config.yaml
n_layer: 10
d_model: 256
n_head: 8
n_kv_head: 8
head_dim: 32
d_mlp: 1024
vocab_size: 8192
activation: "relu"
norm: "rmsnorm"
norm_place: "pre"
norm_eps: 1e-06
positions: "rope"
rope_base: 10000.0
rope_fraction: 0.25
qk_norm: true
attn_scale: 0.269
bias: "none"
tie_embeddings: false
parallel_block: false
init: "normal"
init_std_qkv: 0.0193
init_std_o: 0.0
init_std_up: 0.0193
init_std_down: 0.0
optimizer: "adam_variant"
lr: 0.00222
beta1: 0.9
weight_decay: 0.078
lr_head: 0.00801
grad_clip: 1.0
warmup_steps: 408
schedule: "wsd"
decay_fraction: 0.572
decay_shape: "linear"
final_lr_fraction: 0.02
batch_tokens: 131072
seq_len: 256
doc_mask: false
train_tokens: 460200000
steps: 3512
dataset: "wikipedia_en"
Each number is 500 + 50 x the weight over the matrix's rms, rounded and kept within 0 to 999. Layers, rows and columns count from 0. Numbers have three digits each.

# up: layer 6 MLP up, 1024x256, rms 0.0629, rows 881-980, columns 192-255
# down: layer 6 MLP down (transposed), 1024x256, rms 0.0571, rows 881-980, columns 192-255
up881:525513482474582493570398645526572514509487525553536509440497368398547542475523513472530565615483445524482471470440542461494586559459573415450518463459504421496483461497575489545413528493543497
down881:576485524445467498506531527492553478461574452485532529591400497548395434504525568512469530495498487508494574468485470565492476528577540368484447482572449531462368493564511498470513441470473454
up882:491557557499510614464526457521452520492523456436490527528550491457506471445484533425522569504412496487514396595410423494502592485530447570518596535537544496439439448490491503531583508536513494
down882:542514478588515469418522531466470552464536518411502438495357549541515538514565502439517443524492619473436588467483403486557506492519505518443579456405561494452409524400558419438380418481509486
up883:508524496559532538547547421589474491458511567406570566500488474476615629461397555527506453600498541447587398612504492485419512520509478486460553473575485447451521503524465407577546492463479445
down883:502540599569552533566470578552496501470446486438667555447470511495589530532475516538518528580476608595455380571500488470516485545505507510490571395531399492498529514531473484529548435466559561
up884:528524554528489494422517554458454499476487484407479474421442440488530524475543438541549436486487565535552486514551486517489580419481511515460410425502503526512489477516490592445496442459445418
down884:509382517336488511502564522433486380450546453426500536495479485517540605452547519501526411455478502515448472540520486548432590456566510512529538546505565514465486482513528519523570570482529501
up885:362485440556523529490439570533487480522397606498526466552531546471561442505687520489408595532473579491517437496470464599529472531468511618491528481505523446540477478522412551515520522561501539
down885:365464458461521491430474520558520406503415509439500503599498403430461502439556466540501509455522504576461453445489527592570481598522423553593528466518495462546505521554490487561557487629501529
up886:539497417496605421541455575528471492525484497505437518435509476481486510485556448438551486525460440552497425562520496447503504518523497586556466572478580486550475429484440406574499448536456398
down886:541534408356479524553481483440451439461497462399420459467501515491550565486466564504433553380451456505496412514455477519468508544582514479501519545549548525506517560475532497538493533523479477
up887:576536514433515534477518497432484508469418512471619481545469519514565522454469425481509518519596584568550502567450575531436510572453561471493452481444504465539488495438500476415466470426426559
down887:559530477567472520482555482510566533503532422561538362599497542400640519548466486478540534571455508482493569511509495488450561404459508404485399459433508573496577606514526457438518584506557546
up888:500578594464462570369621476531496405477542510455598587504492440521487490450538578540529471433495556462491537573511398497488531488407420482502517456623498482639508589424597576409488502479445470
down888:448580492532510427559502484457462466457499530491471419507456562462562503418466565513434435452528489379587463476485561457443517487507539540497507456559614533486495511470431447487461330457440477
up889:434546517561474479521492600367458442487452579544472472506527549507514455504522466564516416547471385414493531550524454490591524511484520514514527475481551470488454515526540485568551543545496514
down889:545531577588559474529456519496551552562537519417448482522566467417482438521500447492503467562553536482554551475463501483438442517503467470429522442522536459530430531415460490460513545479534534
up890:533551517543444540461496539526431475570445572501492579516570464472535458450599562377523536590487481494458596481470495467619537507453442486517558494477511500527456530457571534504576468467401454
down890:556486484559531595515508458518567637451445462489457511489537479515526527587499532516473491509541488437496499505464502494506484509465518519507483521462520454523484544578557472554504537491482555
up891:417488458496586491487342489470479415479477498533525461477451412569582434489515553544482419592556411516471540447390494533497613400434463490498424538531523461475464456366490542508382363504499489
down891:608468516486465514507424543515528622456483482459510492572565459538493588460472430423466491532518514568465497530591563533526452588475434503467549487564495425475594611506489509546489535532575609
up892:465505555496496496484448550526500507475478463483536433564534503461479588502564518449604500553499512432562497519481471538569521549556438482454558536551547490555521511601451513518584496610479480
down892:508545448468504504510546497459522441528501533509495552443546584487459432478450498507450489516512491477506471517497483441448468533410480521569525504447452500440421440480524538495439509425484514
up893:506498390529570534585402540432516443505458628519529569492534425493552540484560552550524557522449447479542512544535445594486597530474485518552539552437584465489469445534479454437532477584508469
down893:532444505519430441600480436542535565509505594548450444484470431505548511469439515433427533493479510469514472547549517569532512498455463479431485523579518471450474463482486551593447499590524573
up894:431463560519535534455463558472496504507486440456481484477465445558498535483566527549577543488493509442472468483465403552575423551492541549504506505477507515463450520493590523420552470525361463
down894:409478516477477485505550487408517589412552551481513515548465448461514447433458479591487563551444551528553409463470442566541457517452433456580470498503455486523432431562529483495515477514458407
up895:540501520480526480557508386577392546497463448547479437506452470510539473447573468456480481547491422543538490515553532516530531537436492534460591513445510465531473496450473413379570533532544485
down895:520535575633469531545468522480456539469525460548548489505579472489504466599508506452566563407502482516473597556462437514528545511457530396528427470487493455550552425526475470469569476485502437
up896:557553484479524578496515521514505562494453502426541543533539454532477505507559593451546517497498458513521486559574491475468615508529495569490547494466498481479518496483520455501475484545539455
down896:504483489492516428488495474519505482511497483506461466480513537490458553479564517526421510513538470475507452468466484495512459495470464506524473506532508520501453510457436509550534512492492493
up897:430503596514444575491443533463486526527455541495528471504510475561513500455511461455566459535478528450555474450592350440439536440447484469503453400441512516476483485381495467448512543530467520
down897:490553457533548459442474537563460545415428557532514454617579513603481437575390531559480429449587484549517479527566500556508553569480469512503437489473450467519497512602589544473436540471435473
up898:513625600527524553522442466438469510497475504430510564458524559586523513467551463499506551448528550458520516496552456521470516574467490498502509516545525450556478425529498511445433442424426471
down898:428435548524425529462509462511526481457597552467434531560433522530546542465492495550485479489491556548522613508525515510538497477526416495553456511496484538416449418441418490467490506535489432
up899:570570505551552561531442534480504496369433607606458517554478435501545448450533535639439510399464558494579472501485436410479463450436414437498501609429475477556472563506480563458536529538399403
down899:526453548507442493585505372605531422525419413433470456509554493533522464606508501490557474430473478521519532532547476474562528588423572437583473620476582498543499453544511487547516465503366525
up900:443525427492610496505504479515476517447422467434555571496446440424577527500551579441559510491528533469510432572506479449499546557416474492520500554489487493559473563460580418484366486550560527
down900:492549461428505434498513506502487489632460507500517420395397455568519595573487503585553502430547465423496468466498544588464530456436565436526542501570532498531510458449547507449528484585609568
up901:551584591394487508491538461526465521516506492503503543484416489471394516498453486514441468574470488508476432534552486516487471445460498508423527454549565488433452566427474481483465427348491464
down901:463434473499468538545526420477539615438572500504427431543518517520470475455622498524490448508550462510544516535479511528568544454415513474532491542526419464496451547512502469498493521515434513
up902:418488551501529422499467466563396455513444481630535478460512500446540545451496488479470526417390522467428476463498520489542475608436536477514509555487495516513505500468549512599499515555454506
down902:519476516556494530481476361479471468501468481468555516480529523512553430470486594534503502514589488521459472523482561522482529507447497439548525572485424453530468552498452509522541519503495429
up903:473489507551462511473528532447446549530521413437506568598530545443447613485498494483607630504446517537493501568510500515498553567459422444567528540522526514485447544514434327429550505568440469
down903:485570577544556593553458532470502490489476573431487449512452513476569487568570504487415487417451527521496537463456462450447471447541469527505600550523501507552509464451523510566505433509518499
up904:465483481520581516625496488514511456462519500437490562455564527489471525496542503568499538544488538482573420531532387463549529473515471544535512497555497469467481486493558518422488479476491439
down904:507558373502474550483467455582549493533509522524530480517567486466505467463475561526588444453525530483432516486574529501543493526498533529452534564501546498507509548632449468543506537502527470
up905:433529593533506495398555493501501458526486474539489462481507524534467499480443472550486541563461475481531522575469496567477487534552511536614528455461493425542500555494487470465453616532490488
down905:474490465472480513445542498550517524568466499526471503517445468490499529477471474498505561461486535550459470449475597368492425437525447493509503588557435441479478421486458542506483400524535539
up906:532531487512526572525506453509499510447447440488457457414508518461471514461469552496468472548372440476486497532396439532594558559520595537547548506585495446582500495479430540497596550551448443
down906:462497455422502516532477472506426493432599409586501550486473528548402529510493465581464476493504658678489467480503517551571576466632586567554524589460466457486554417519487474516424444438500471
up907:438517489444475550510421574440462407489509505434503566556388481384543610486547550502584614491545535528465539453500458523448497495512435469591472487479569452461486501440475474506539541511477527
down907:541468462561519526421428537538525518471461456541468421548543479522481422583502563539460463476599492422534468511516511440512504517459475586455426531481499442440445423617436476502459502543448437
up908:517509401551474446414541503571405468514495592521487476507605523477535499473619543544540524624385586480535452429489426501530414488471548542532508499425459474585424410487395522473576457516492448
down908:411460448634345497529456519381546378434501556485453457462463494485484527468480506659537514459489458544526627450461477425523478541477538423463617477426458506469486433476438465485483506537577490
up909:521547502582501505478517469433416479503441462429555535548543448480543416439491478487556589550443563519425481520456625469504567532469487464507561497499560438466449518443566487464464309599518530
down909:470531535400464489569365462500513489398427437467471470458464529543663533394471558423508515555581542504515568442528496487489523516515432486413579538575589592505502525522487477568459506443461509
up910:460503454536498474511536482472462448520498531455449476451525481538532547474509506469455549518515520490535449556508541529475521548463444555539515406448526480509499477408509412455451528515487447
down910:462485461519508504471494447472502494457526433503545493509496478430455445435538486498588422541523553519485492536463478518497505472493515483452527534465510542455412533483532558578439512481510547
up911:495535521502407572556547436590481512466371530447564543537576531623417509457615469542556484587452502467584455540452511529549537500456493432458564494463478501462445622427578409452416529512551527
down911:463454559526379518500538508488466514648411542548495517466450486514516564493580467541553558481436450532477447404583497486577471479523545528559512568511506575527507552376406451591560575508506565
up912:551574482499501558549533532561443536500425492587484549465510424531479512454484539556539508586517475485527511535516525568535462583484478561535468443493556503483492541475467456525546451495485515
down912:516437441501554514460469526470533502502528483385535496479462526430504547423516504567524488530548487541491441533423511516446536411417466477471576532553533476475381515510518511505444466492485512
up913:460516504512452582517526522479485463451477551506499524505612500553508502456450550546466460517542487450466526445429506440584518456497438421446491525638509450471505481502580450549512413499523475
down913:515454479473525546536452482481471502519503478542522541508418540441578539553496484467514490570500477487539477519503486530464475516482487516527562514469480494508467525443463575492562528522473430
up914:537488460475507473512499544524454463484439534583551475456489484453463553495636470519471550534491497489499479549610455432587584540544502552546461548518478467551475466510450525567576499482424539
down914:495511466461595482494463492520437441542473510508500506467544545476540438574501533467553537515438488562508511503521568469505493547501521496473523532477503422422519443468551511511527461462575591
up915:568520486500512522544485476575491441527418504357513592436506455415442510527470503461518564568446608496444517593476437398471569558439459515515522433561498537459447560489486548537407485459438485
down915:462337439518568532508506504553549510522603485556474529572438572533544388582573482530411408524506539619469485462535480393521586393457524446485417582498489458482477443510488529453424526487481563
up916:572456518532424501504538521542507477439503504558485515480520473492488534482510507460516472515481535478545472448510457453526518500542419466458458447532544539403517428460539576436457468377486409
down916:471532504472499459508518504507450509518447504418508509557475501562519490560550475522469532506509471541527470506481512662448445519455584514543534506528488388596426552543463430559513473515510593
up917:597530644572510458412479470513434471457468460430540540469500456487398486530481457483454467509514509502465478452496617421463571423474575531599494400461528471418490509435512588349508474595506569
down917:532455492467630546431466443364428356491383624540520434447586506556420456552607549535492522580538436483405521469524551505547496523600523498563562451389441427501549494574470596415578485487543582
up918:413519539458530518524468474473486565375472567578524480432470475553473505472524427497474582471510402543533387603436467593485525511581483455546562542509463459506433523477526517424562440443458502
down918:471615564486579442489467469514574597410356517540499447489591579482511512528543468511512541424563380552419376500430515553572505515507429553411502522465523468459498491526548501407467499443490534
up919:492541467562539447569417495540477519403486581470465576555520436598551562461563443437544550559567508452578508565457506502501503615504380578586446529505554469566454474482427489453440588474525437
down919:496510412503499466452564619497502452475442476482536545479434569465532507512590606413461582445542514558502508473395505498519454396493492456457537505617545555504594445488613464469490520486455428
up920:484509460471496489494433572436454466472477458518497553470474463442507453457533584576526619503478550532465532496490556393474521522475524593517489499509567461436494561480506506539490431539528424
down920:445506472449465550486515516501425527456520538433509409445474501464492543620436476455510416542533506488464406503536502548454382371481439505548496495482511489540560490492416536523412395462478535
up921:496478526561536494518469487411453549555513538491397507478454488493523448497526533478491573509458473502488454630496502504508482414508569457516540469482502533525455429671538519393562453526499409
down921:560456529455531533517474440449511431470571457506425462537576514473518527357371483473445528502441464546503535536450441520507458351507486481473477468406462558464506448493479511634523494550615493
up922:574502573446565531494515427444497427505478566549461464471534539424432592497507453445525453564351522448495503525516486615581504510485497579502550464518502453488476581558350526509519504553488494
down922:469521395485473445507546531583488451514491486491473564535369526447446496513470425487546478472487539656434522474445414481529433500476457502609528507523497485509485426519559489446564516535510499
up923:539554502529430572528531514520507415463466496436539469552520494453542540445513610466605539479552513512633526566459529529570466572477400436495553516496530467500443427538399600473518488587497439
down923:522468523438502504503490462460511459531518606507510506493466462471504514402488481551586422507502434640501509589435536523415495474525508560566487473551541458430491529374482570519477569568494534
up924:448506507475480489486536585482457537444453596557542474480425526434494450450528502391485422584551617470491513468557587506444441461500588522477625485551490471573457570476504490470514513448583486
down924:493468486550498516558529494485523514536432557425507434500554510421551525475506496458431462430551465358537452524542563479545506513469568597509540491555446542528525565544630357507448451479500617
up925:419491485543543503551409512554488528495429518449503491466421428498439488514525535492517499451453492468513504459522515519487589588516561503526450482464600516561455502508555522585531435490465487
down925:468470570419511509494428465482432564454530527470509443475483504532440512485450474508444546514481492509498487482518479527567415536480490525434597457459511476492444421488538468462543564501530459
up926:515552431520540561505457537559488495494458558458452512466431456499384451423467409532474580463462503514551473480458437435564547554544471542549450515500447499455477499550543492501642484507466511
down926:461610458496467585544504500481481495568518426497520463482524426476556454516497551564515495538544380359543423489503513484563428536583435461492522469438521468533499423417511482593467497527511542
up927:559530531481494480486505538546505553494527454527552456550461442513460506497510523464478525493384480498475382488591610477466560518501478544545575514534489491447479540485547512519539485608494493
down927:471473492497537523506507481510490460472415511506394539433488511489500530456502453589491518504561516531566548550449424512539467515472490470481397471477547440522474483580543441484496512400523461
up928:420511453539593614492378445410485524412504478617494515459653540434479575465505458562507506443559481473519475488647603459451455556535550476626524464432522486577515419453440522489544511554583480
down928:466549513535610501556503434452533465426463508457562497428586522452551488473560451524549485566509467558492539435435477416524437423620575524483326457577498480471485506510502612544527549608495453
up929:544436527503515565530502523503473404475446482445539476428569480395527495505419473625461507522489545485483518452550486483476496509442559521522587468482465426573455591524521568633479483548438446
down929:578591525468498525426504542577520502581574576484523501439434502523495456517557484524473495412509445458630501503446480431410504491439443504523473494512463524494520566403543419511441460524505470
up930:484522423512518585508495514560519518426459486469530579525480456481466482455552519536475499575480478525549524471459458505529559513476534504513504494498497470476486522452498446547477463496474433
down930:519558521525455485524504449461472490499466512499472458461439508504535511469481542503572472437485576476528491450496474542464490531450433522507492510511574471540546491494458529467544524462492475
up931:450443478575503493513507452529521499499422443504569442470552499334563477398557514500471550458390422502419490434558540507551507518391498499540575523509492491480473412474482570501490524458495474
down931:521467497518448433514580539565467576485473559571509504489444516393435454500497468482497576614416539644511453469541436466442493515570455446502536447502521466463570301576522607428533438557419510
up932:456534513494523489464519479508447486542467477501537518477515438540519550470494498494540545494421518533544542456503449538550574477442407511463482500533525519550495450434516445442436350490492494
down932:471464546433556510460460493551512576521516459486593487504527519465476519517439437467520506491477454559512438523524478497491494540579552449525516489462506537449561483573571531595538522494538469
up933:491495412508579481460493526422482465473508487513436463497419466471461465439490492537439569497452527493450432503550439482518424433494574493522493529519504449536492511488539476521554499563564529
down933:476478562541470538532510419505460522498418496502434466506511490479510541444518409494488552507481485497470532475503474473439506444492490451423466548472568535508513525490553508477385519546479485
up934:545456477574531504509471593447491579569493550417529471359447562418469443461521522456530465488505602465506423637412488532515422545459453473537596504454524514435440540524511482476449490497464457
down934:507438522492516560468503478404398472537453496406599511521475526478458454493552449516559503395474545487533516478534481477516474470493554574510513535499513304408503411640554527515593547483433432
up935:373542565516498554478523445592437509487507614524542467538444510466531432441567544476484521475460566520460424508365541429478504586510540454491481454414534449556481540490539514614617523442473395
down935:539499592567534361493449494492470557477543503424535562507526539510605569542487476486577498477455587429524492464523526534495484443415473481568410486488470490463461524444478521444587436465484536
up936:444520477499505522468474520463453465458437543512563504384494378559494513456508541556497612492545475491498428525551569500548528520486485618489476505474499507485459432550548437545549433497458465
down936:497539439585476405450418451495494533583462585453524470496465424581570499518530574486578503418508429499596499513453512455563461530451475493531549558342618488465463562548540453520524428572484483
up937:479513601476540390541437514485465489521434516452536414534547464586510561487521494385591521507546466452506690503532451660474541489460366513504558544449438486399480462482487454488454459449440436
down937:446432556546482444517474488418547356533494525560454537512563484545594446589535441591548582536475519405534541559523478486526470527455491498411458460471483485493443535486460400434457433506532433
up938:431425533480564481591472500535480482533479498607477461509494499447519506503481540529532513519481531475503399462496490468531487454543515501543530485548447480519479504494544521440567469427529458
down938:516506521558585509550538457460479468507507571561544541486500548460586511472486486502465520474533503536436491538497539389567526512477470465488463528495413508468482492540472498514502510588504471
up939:479514499475507454442575480500545449454496475541469457554454520435534454477502467475514437515533423453571487499474494496543518527420522428539530442488499492503492477561570439527437571460526512
down939:454560498474486541450433412523527480430493482484462505531482515508507497461506457554552537496547548472602540572496485536529494496477497553475514514443461405518516427536449430496505453477504505
up940:585596692409468526452495589536479550483527531536622498419539410476488527462509488417485425427466474468474599452541582537530527539498508541467474503435544537471498441486489543554520420445475521
down940:457554466465510438437445544556495547554603573526494500491537429531516564478520454459458457519484502468491430518483443524443419562445534511505575554519477542421416488408485503559562532465522595
up941:535539504577501558540463507495475474486454478490430523489445443521521514459485492557532514475435531475507547478527498550566586529450535430524441561490550488443482516471553476561525520546507423
down941:538529527581572532453468481445605519498509574611527524531486508520499477507425463595460427492457408510507447543560494549514472460492444482505451544448593460472481534469546523537543527476474549
up942:444423524549569541418533541416545493495463521610640480569359467380479452442497491545492528489497454460536542441411576445369412524471530525563606509590580462466531400462488594571436425421491485
down942:494519521434349493444535494396519501470501506555491512429490520384452529548470598569476452523451481576520386509590508566443482438623509545533466578461604492470519478531519587490525465549446527
up943:562517526493530540419539575490478477519431515483554489516560498555490584474482534505574458462503598484480556514491528502511567541495404536590498469492543503483494509470515477518498566447529442
down943:444507467530493514562515396448443508475456511489485463497526560496555540459511471495458512543487546514459493524496498518519452524534497492477485485495500554475527532518511510502540509442509504
up944:497492522481507495421538538575447467528503454436503521486413479489550467440547562494487475532496420517505529540484481512484583452484426490507512559526461512399425469487539472510456452411474477
down944:459475539536408483516434427516508479473534496537469535548510437552546462498554467566504515540545526477551524531486490546538435473515525438543528556525496483498501536483535512494524518555463481
up945:487567432577497481552507576493455525605464482461448530531504487574502564514556608461593486542455462453500436517451469492476497509447472445486473410477557478521491555414480383419486467423436425
down945:461536509488454567570516538482530445505497472505557516437515493555340491491480463485442483531495447426496509597447505472552555504471587431515524506539426472507517468436512498437496411547475572
up946:540511422436391411486523500485429522502481507586439533452476462433517474483472480538438555499462477496620551559633514522466518550463485633489470588410547471528474488513498457451480571497410479
down946:560511467527516523479438570507512528512524454469558445484432515536446455494467451513455514483527499527504472442506498509513474528520531438479478458520536376475509460576453590493592474496540594
up947:516508469485414536489454465503525473449599425470518479480466522537488557507474598448526434598534440445610509506554583412520506475503501581573524453527533490511476416450550549440483445549493488
down947:422442548423349540472450521577431508511486475483540520467440403646453431413510497553582519552395531601492391595488520570554554546547474480548558541424554574517477448533482492505623526557506439
up948:493529511527476536435559492467457507481552492525347507626471436462517522460611589416520525485591428491535323587442520415610455498499443512512581573559418469485428529480526541464594475437485476
down948:566545567502555530471429563470554458499572544588369447528448470535606506566599519546441370424581599488355555422428418581498493460510473621530481613432499563433459510479586598464523481532482476
up949:576514547429498482553476508643463480495454610564477576406428542476531486450618474499613632487569524473554467530551546535610469477451442575419619635471502495398445498457515462482505507516516361
down949:459422490509469551513499390571516467506554493525550426573487459487551495399433452495548407473518460526541476507497591533533493491540588432510360394492419568473472544439523402539568510562569470
up950:488495442394480508539392528457437487448480581555549520591474474484432543512468567569461479498563513504541524398511595492468575513534559439501477518481528501422505533509618513528572485495537498
down950:519499552490505477473529425506478592474501464485443623379560523440512534540499389546471459492549581629518496475445544573515554571479507528559455440504454404518575569409474428396511522554448586
up951:508607525620400437544480506490464561490407517515544461528521527486586486553621448406564528474478448434562566437526472572493488449465537524491549448409550518498485440445564474463475530515365484
down951:535430468511479571513438400533610549477462386484528476531503542570515479496568440662470396469466621465434461472584457566460432550468584452594521588545526499503525542538457566455479540468435423
up952:482511497438530523478500519532453509553456579440550478532526480460469525496469507477570515397570536507444493555556450502478573470509602526526501491500518498483478550516485425537477514469437510
down952:487537531498517510495463496533479524558480500501435528576512528437426552508425539527435477552542488494568398485516504503483450513451476463443494528510523521463551538465573461387530547537547573
up953:433507489595478552472536539417445316532453477468497454563486465418484582473477513516556503484487533461546480441596586492554533530422465424532557465366527478449495488504467424549488470500476473
down953:529343541472507405454589450398529627423564561390520525473616453464414470513578475443517529462458466593623479497526548432513510390538486526500545467474585456530547427494535489454469444528545474
up954:616563421458459492557467548388487483482517481502538482502469422523469565489592482476540522480505512439401555458532429440490490608440388531485466525452495478513486419553522492523585477368498513
down954:494473391486453431439483495535551527506406457500497579472443379541497438526570506486614527518508437470487592549552518524505461507484519509496474487496516523523503496486478490519551475480448529
up955:391493533573481499527500479444460490533474446514486519529589410446565461519440440551494598513416435505574451613541406441482456520475425474541523483515462450530490479470490538569583552533508489
down955:485526533471564502593455505505581506498508502483522494475481560468418491362523466572493544559504550493481448476498485480503510465504510483513512469494524466490466498526498461524504482512510475
up956:472531562480598509486523369586432439462439490475439567506565440480526546426493544473394458432439461495512480491542555508520474511479432422421539584490454486366449469474515492477449493478533499
down956:397573530482616497505490460504394519419483533547458539498387456442559480523484471548548548486567421379594466428550496468488486557419412453479503531557490419467479464571539538546540494517492529
up957:431488568477494514401490427489447454457542503445427579449511465481576513449539581550439447578444497541505554572429494474519554614441602448511579514444469434394425542477523582508505500422494476
down957:437439446501506541505469526404587503428512545462414466564527503485488559531451491524492492469506493593605393511485530476555466509481676443529452552537435507485584622527510561579467535499536456
up958:472509590539481415464520505494425478501510537483532559425508499511554512469517550496584526498443540488484510473508409427573447504494621535556562515531500517417525511467544506475545451505503471
down958:457513490510477544532537515465508527499531461495476498576474475518487445526545533469463459484496562584488517558539532573524557583453583531458470491493615539510559437509453468525463477441454462
up959:453569439533508541473430503468503456491481520557472516491467449497463494466561479451606454587447570549507515638435512464541476451426523493511514535435528518485492510551615506533532464495532469
down959:533527489558481529407467473558534439422538524494513507444546510432481507592440518460517520523455502452500379508406413447461428457431539520596472493492551481444501571548517541455482462586476516
up960:512492481523557481558532480502451557483460578477442454454456453447567514479553514364539566492494506510517505607521471488438516433443441486554416531453535500583471530504452415451432487521422469
down960:534457475487579470487535565437572483492418466504516636483583442418514525544452585489557419576623517539492444498518546495508559482517431492523438474539480399509495454418443505431539507450553560
up961:487441597527500561491560535561491478450495560530573521495400476496435573501493506642477517536345639481523546521603496460538506563528505603618512586470534489544420547464616454524565597591517504
down961:553500585508462506450557503450602414521526550518551430429459526496532557561474516485587571526428474531512534538489400496465464517469441575551604463489449576414375505588536566597493440499550624
up962:418503462481537582428535493518490587445493545497568584519528455460565526466487487512503486442499521500463547396493458448491547478389603427528554463534533462507485498441542457562572383500560530
down962:503432587588567451471516550506480422530542474502497410483444461503543432488485571486474559495546461501556453539407507539493471487523467548422503442488482491465441475517498524461508507429503519
up963:493447498596526587423460468436487476480481488525419479345459501544522448521589471550548538420433417476540382467584479493502440629471640439619520392418475524576464516513459502488436486497497494
down963:404509472552577478494489488462403447479441481454584480566529598557487501547489540481441566545486539527527456591529516574475435650451516422569445525436515569463493431508528495452531546504492397
up964:517457584382474509574482507449474406385527479548476346429507413350482477488548397507371564591393536546507589458513501485477479524513544429601519495414519464516489560517457511527499496502502447
down964:512464495462539492481434569479508540490452502467443481551409464562519475455462518491495470501515494489449560465573429514396432602473477496570429498455536546502508528559544484568449464380498483
up965:457490533525494489424535593609490384604484567537592449595461470510548499474445465445538598376565513502492574438437495530500595517475453436630476527561534529455479488538603524517459447529471508
down965:530480496479435540481438498594632370466582460481611381443399506495445501530447609512484388524490450623490521484538518519498363523554522565525455405524456481465474482430535535536525498504492510
up966:526529556529380621492507550539484456432459574434506487443513523553454545435553504456524538455486511478488555459521513548572500484503467568495511547543550435556434525455473478510530487574489507
down966:528441418303579503467554567502467499464463494436564451462525413536424553622479524432460432541470418516421516498511458500492476559525494505521390488521470498499474612494432476512451509507517562
up967:529614560556494460562519468567471460510509442471551502547515490447563530500492552562427543478489574475591493490477415561438504451470496501516437430511547440556467439401549457524479516487490528
down967:538447525447404520554437501468487435463409472420412511504533483487401384456428524519535556517544446409494478479514566481593490496492501508455519534413458446506507488472443532526510518541469550
up968:486518444478495571519529509505501484543511504561452401506543471495506469530486473463603511510436543500479581499389399515536556529456502604456545502450526465577513546448438564507536472424460457
down968:508572412513435464491488454525439548541595491521551494536454517484587498597467477584511442508549511526586546542427548504564497509537487436533502530483611499499469455543403401510533563542522496
up969:544439595555522463517471591575502419504511460485479473529466455462498544490445576425543495409498430487545530531536490501482550435524548507496562559515513508567454499513483583434520511560532480
down969:469481529460538576490396499472505493427608532421578561576611469492492465337626476420512435436557536342475480504471587538454428502442553514501571593434581489500557525517539427504497469494645544
up970:491516498412496431477503429573481523470493412476478439534511444478544584474451494376486517497513530462505436541549542515583487549393408473500496537533520492509454507581552497532574536558494404
down970:481559477476456533592493588496491520509509550464556571480503483481539521529496542516630445467504536474503479493569491425477457516459510475556478485482519546486553549477476556510452434506583505
up971:578471486518568495500442521518472465493474561584494473476513455600473609445447465432587520464515424499509499544538445428459496445459376542525497570495505498495446443464448525531509452591467415
down971:463418547506543406490385492494531499531385505526533555520541551490565552463520504532628425486577487585480558509553477456543543592481520424572475518482581430518493555458508507494487522447495464
up972:499508483560560486531489556569422470433420526605550391582597362383609467432417466534501493519506473491544436502539633410431492574561613505489537503611541457364466436455474560465527475578559514
down972:520472525479495499593596513488513431490442476481529605513619495551572504478466552649498529544481448544584505513514486450406467537438471524536466577528424424431489551579481509603543538550533518
up973:571578402497511471480543471499388470487554532585444459568499492445540540510416456517569514492604583429507554561554550410487562484390578490461515551474563465565503520565484515577526564486438541
down973:468460443461470384490439468486564489430464559464601591542531444474515509533508504457510464436446586589433445446512459484503499486625455375436536465519558436512432507505520519457472547534564556
up974:457483486498419569457477478540483532449416518483372647477426514467632456506523523524478476544554543521506403532561611478593462559443512576515607383542545437507479514459555497445493473537472505
down974:566536408383432538437538669445640519433450503500502657467556453518484528485524483399459523516541526541581631528612512487575511421513530515464549398429549481481474402522502502554488574512425541
up975:488464583477508565456479461564508540483434558455537420463461461538539511433461509401516415629523553487520457522442425586493588526479405609473477385445517465535466521537443542492447547440509479
down975:584439514466460447517531457499437452499528483570523426472431421662397534454445494550483480482473479530495495443423521512509477468586437427474510532619503487526509468481523481505521538512493422
up976:396521492496507560504366512542536534564433471443533535443604500491558544473514578417488524527468550509420542487416493439503581452496441472653519512587573537457518477458516459533547527563496503
down976:470520511394576470479512522511472432506446418474499493506512568562496532552451523505471540451508576485560490414513485568512560555516498494610524545525457546480490540573486442473477462464573433
up977:478607553523529459471434391442499519436457455537527447510476451433505429437517544504392548517444504493562534567485498469454559509463437489520535567443567512553463439408494561501406505515498465
down977:495587515536636547548550486510540516488401491514528507596475511616490611618486462450409477554529544555441573532529526502382542458428600516507483515476446488572452472408469471488403427474452494
up978:542548563479594515442552570612440473589465386473549489551529447459441466455556521524529491512501497449466419477525616358569539517495435495492586496488435481523538570563505530327553551551447484
down978:487493498457493526557510482594496513423480562458505549527554512482481544439401453446501517547536493478506532534532539531518510469545559496508534512505427584541581444546534445598445511501458393
up979:554524486488470563554550513502500549450528520501535415442507505543532519463440492473486519539539494426535478490483572445480507505437504576513492526475491476552541527461444547467556536514509426
down979:504447521464465531418539523512506468467542508475469453533500533525485567474459480546515492470515534534440471497469499549487471532606525532560523542458529511507528506362531530510519511464474479
up980:503507412473531518475486540433500453553456592504396474502567496566486497449513529512447501443542535466545506471434479534510495583516540487496476431554518449571495548433374470475570502521450479
down980:419468465533596523474486497529404405468437494464441486590563496517451451568500542538435420434494450567504455527478487508551589577595528515471394596530547523487471457464569486538548504542598498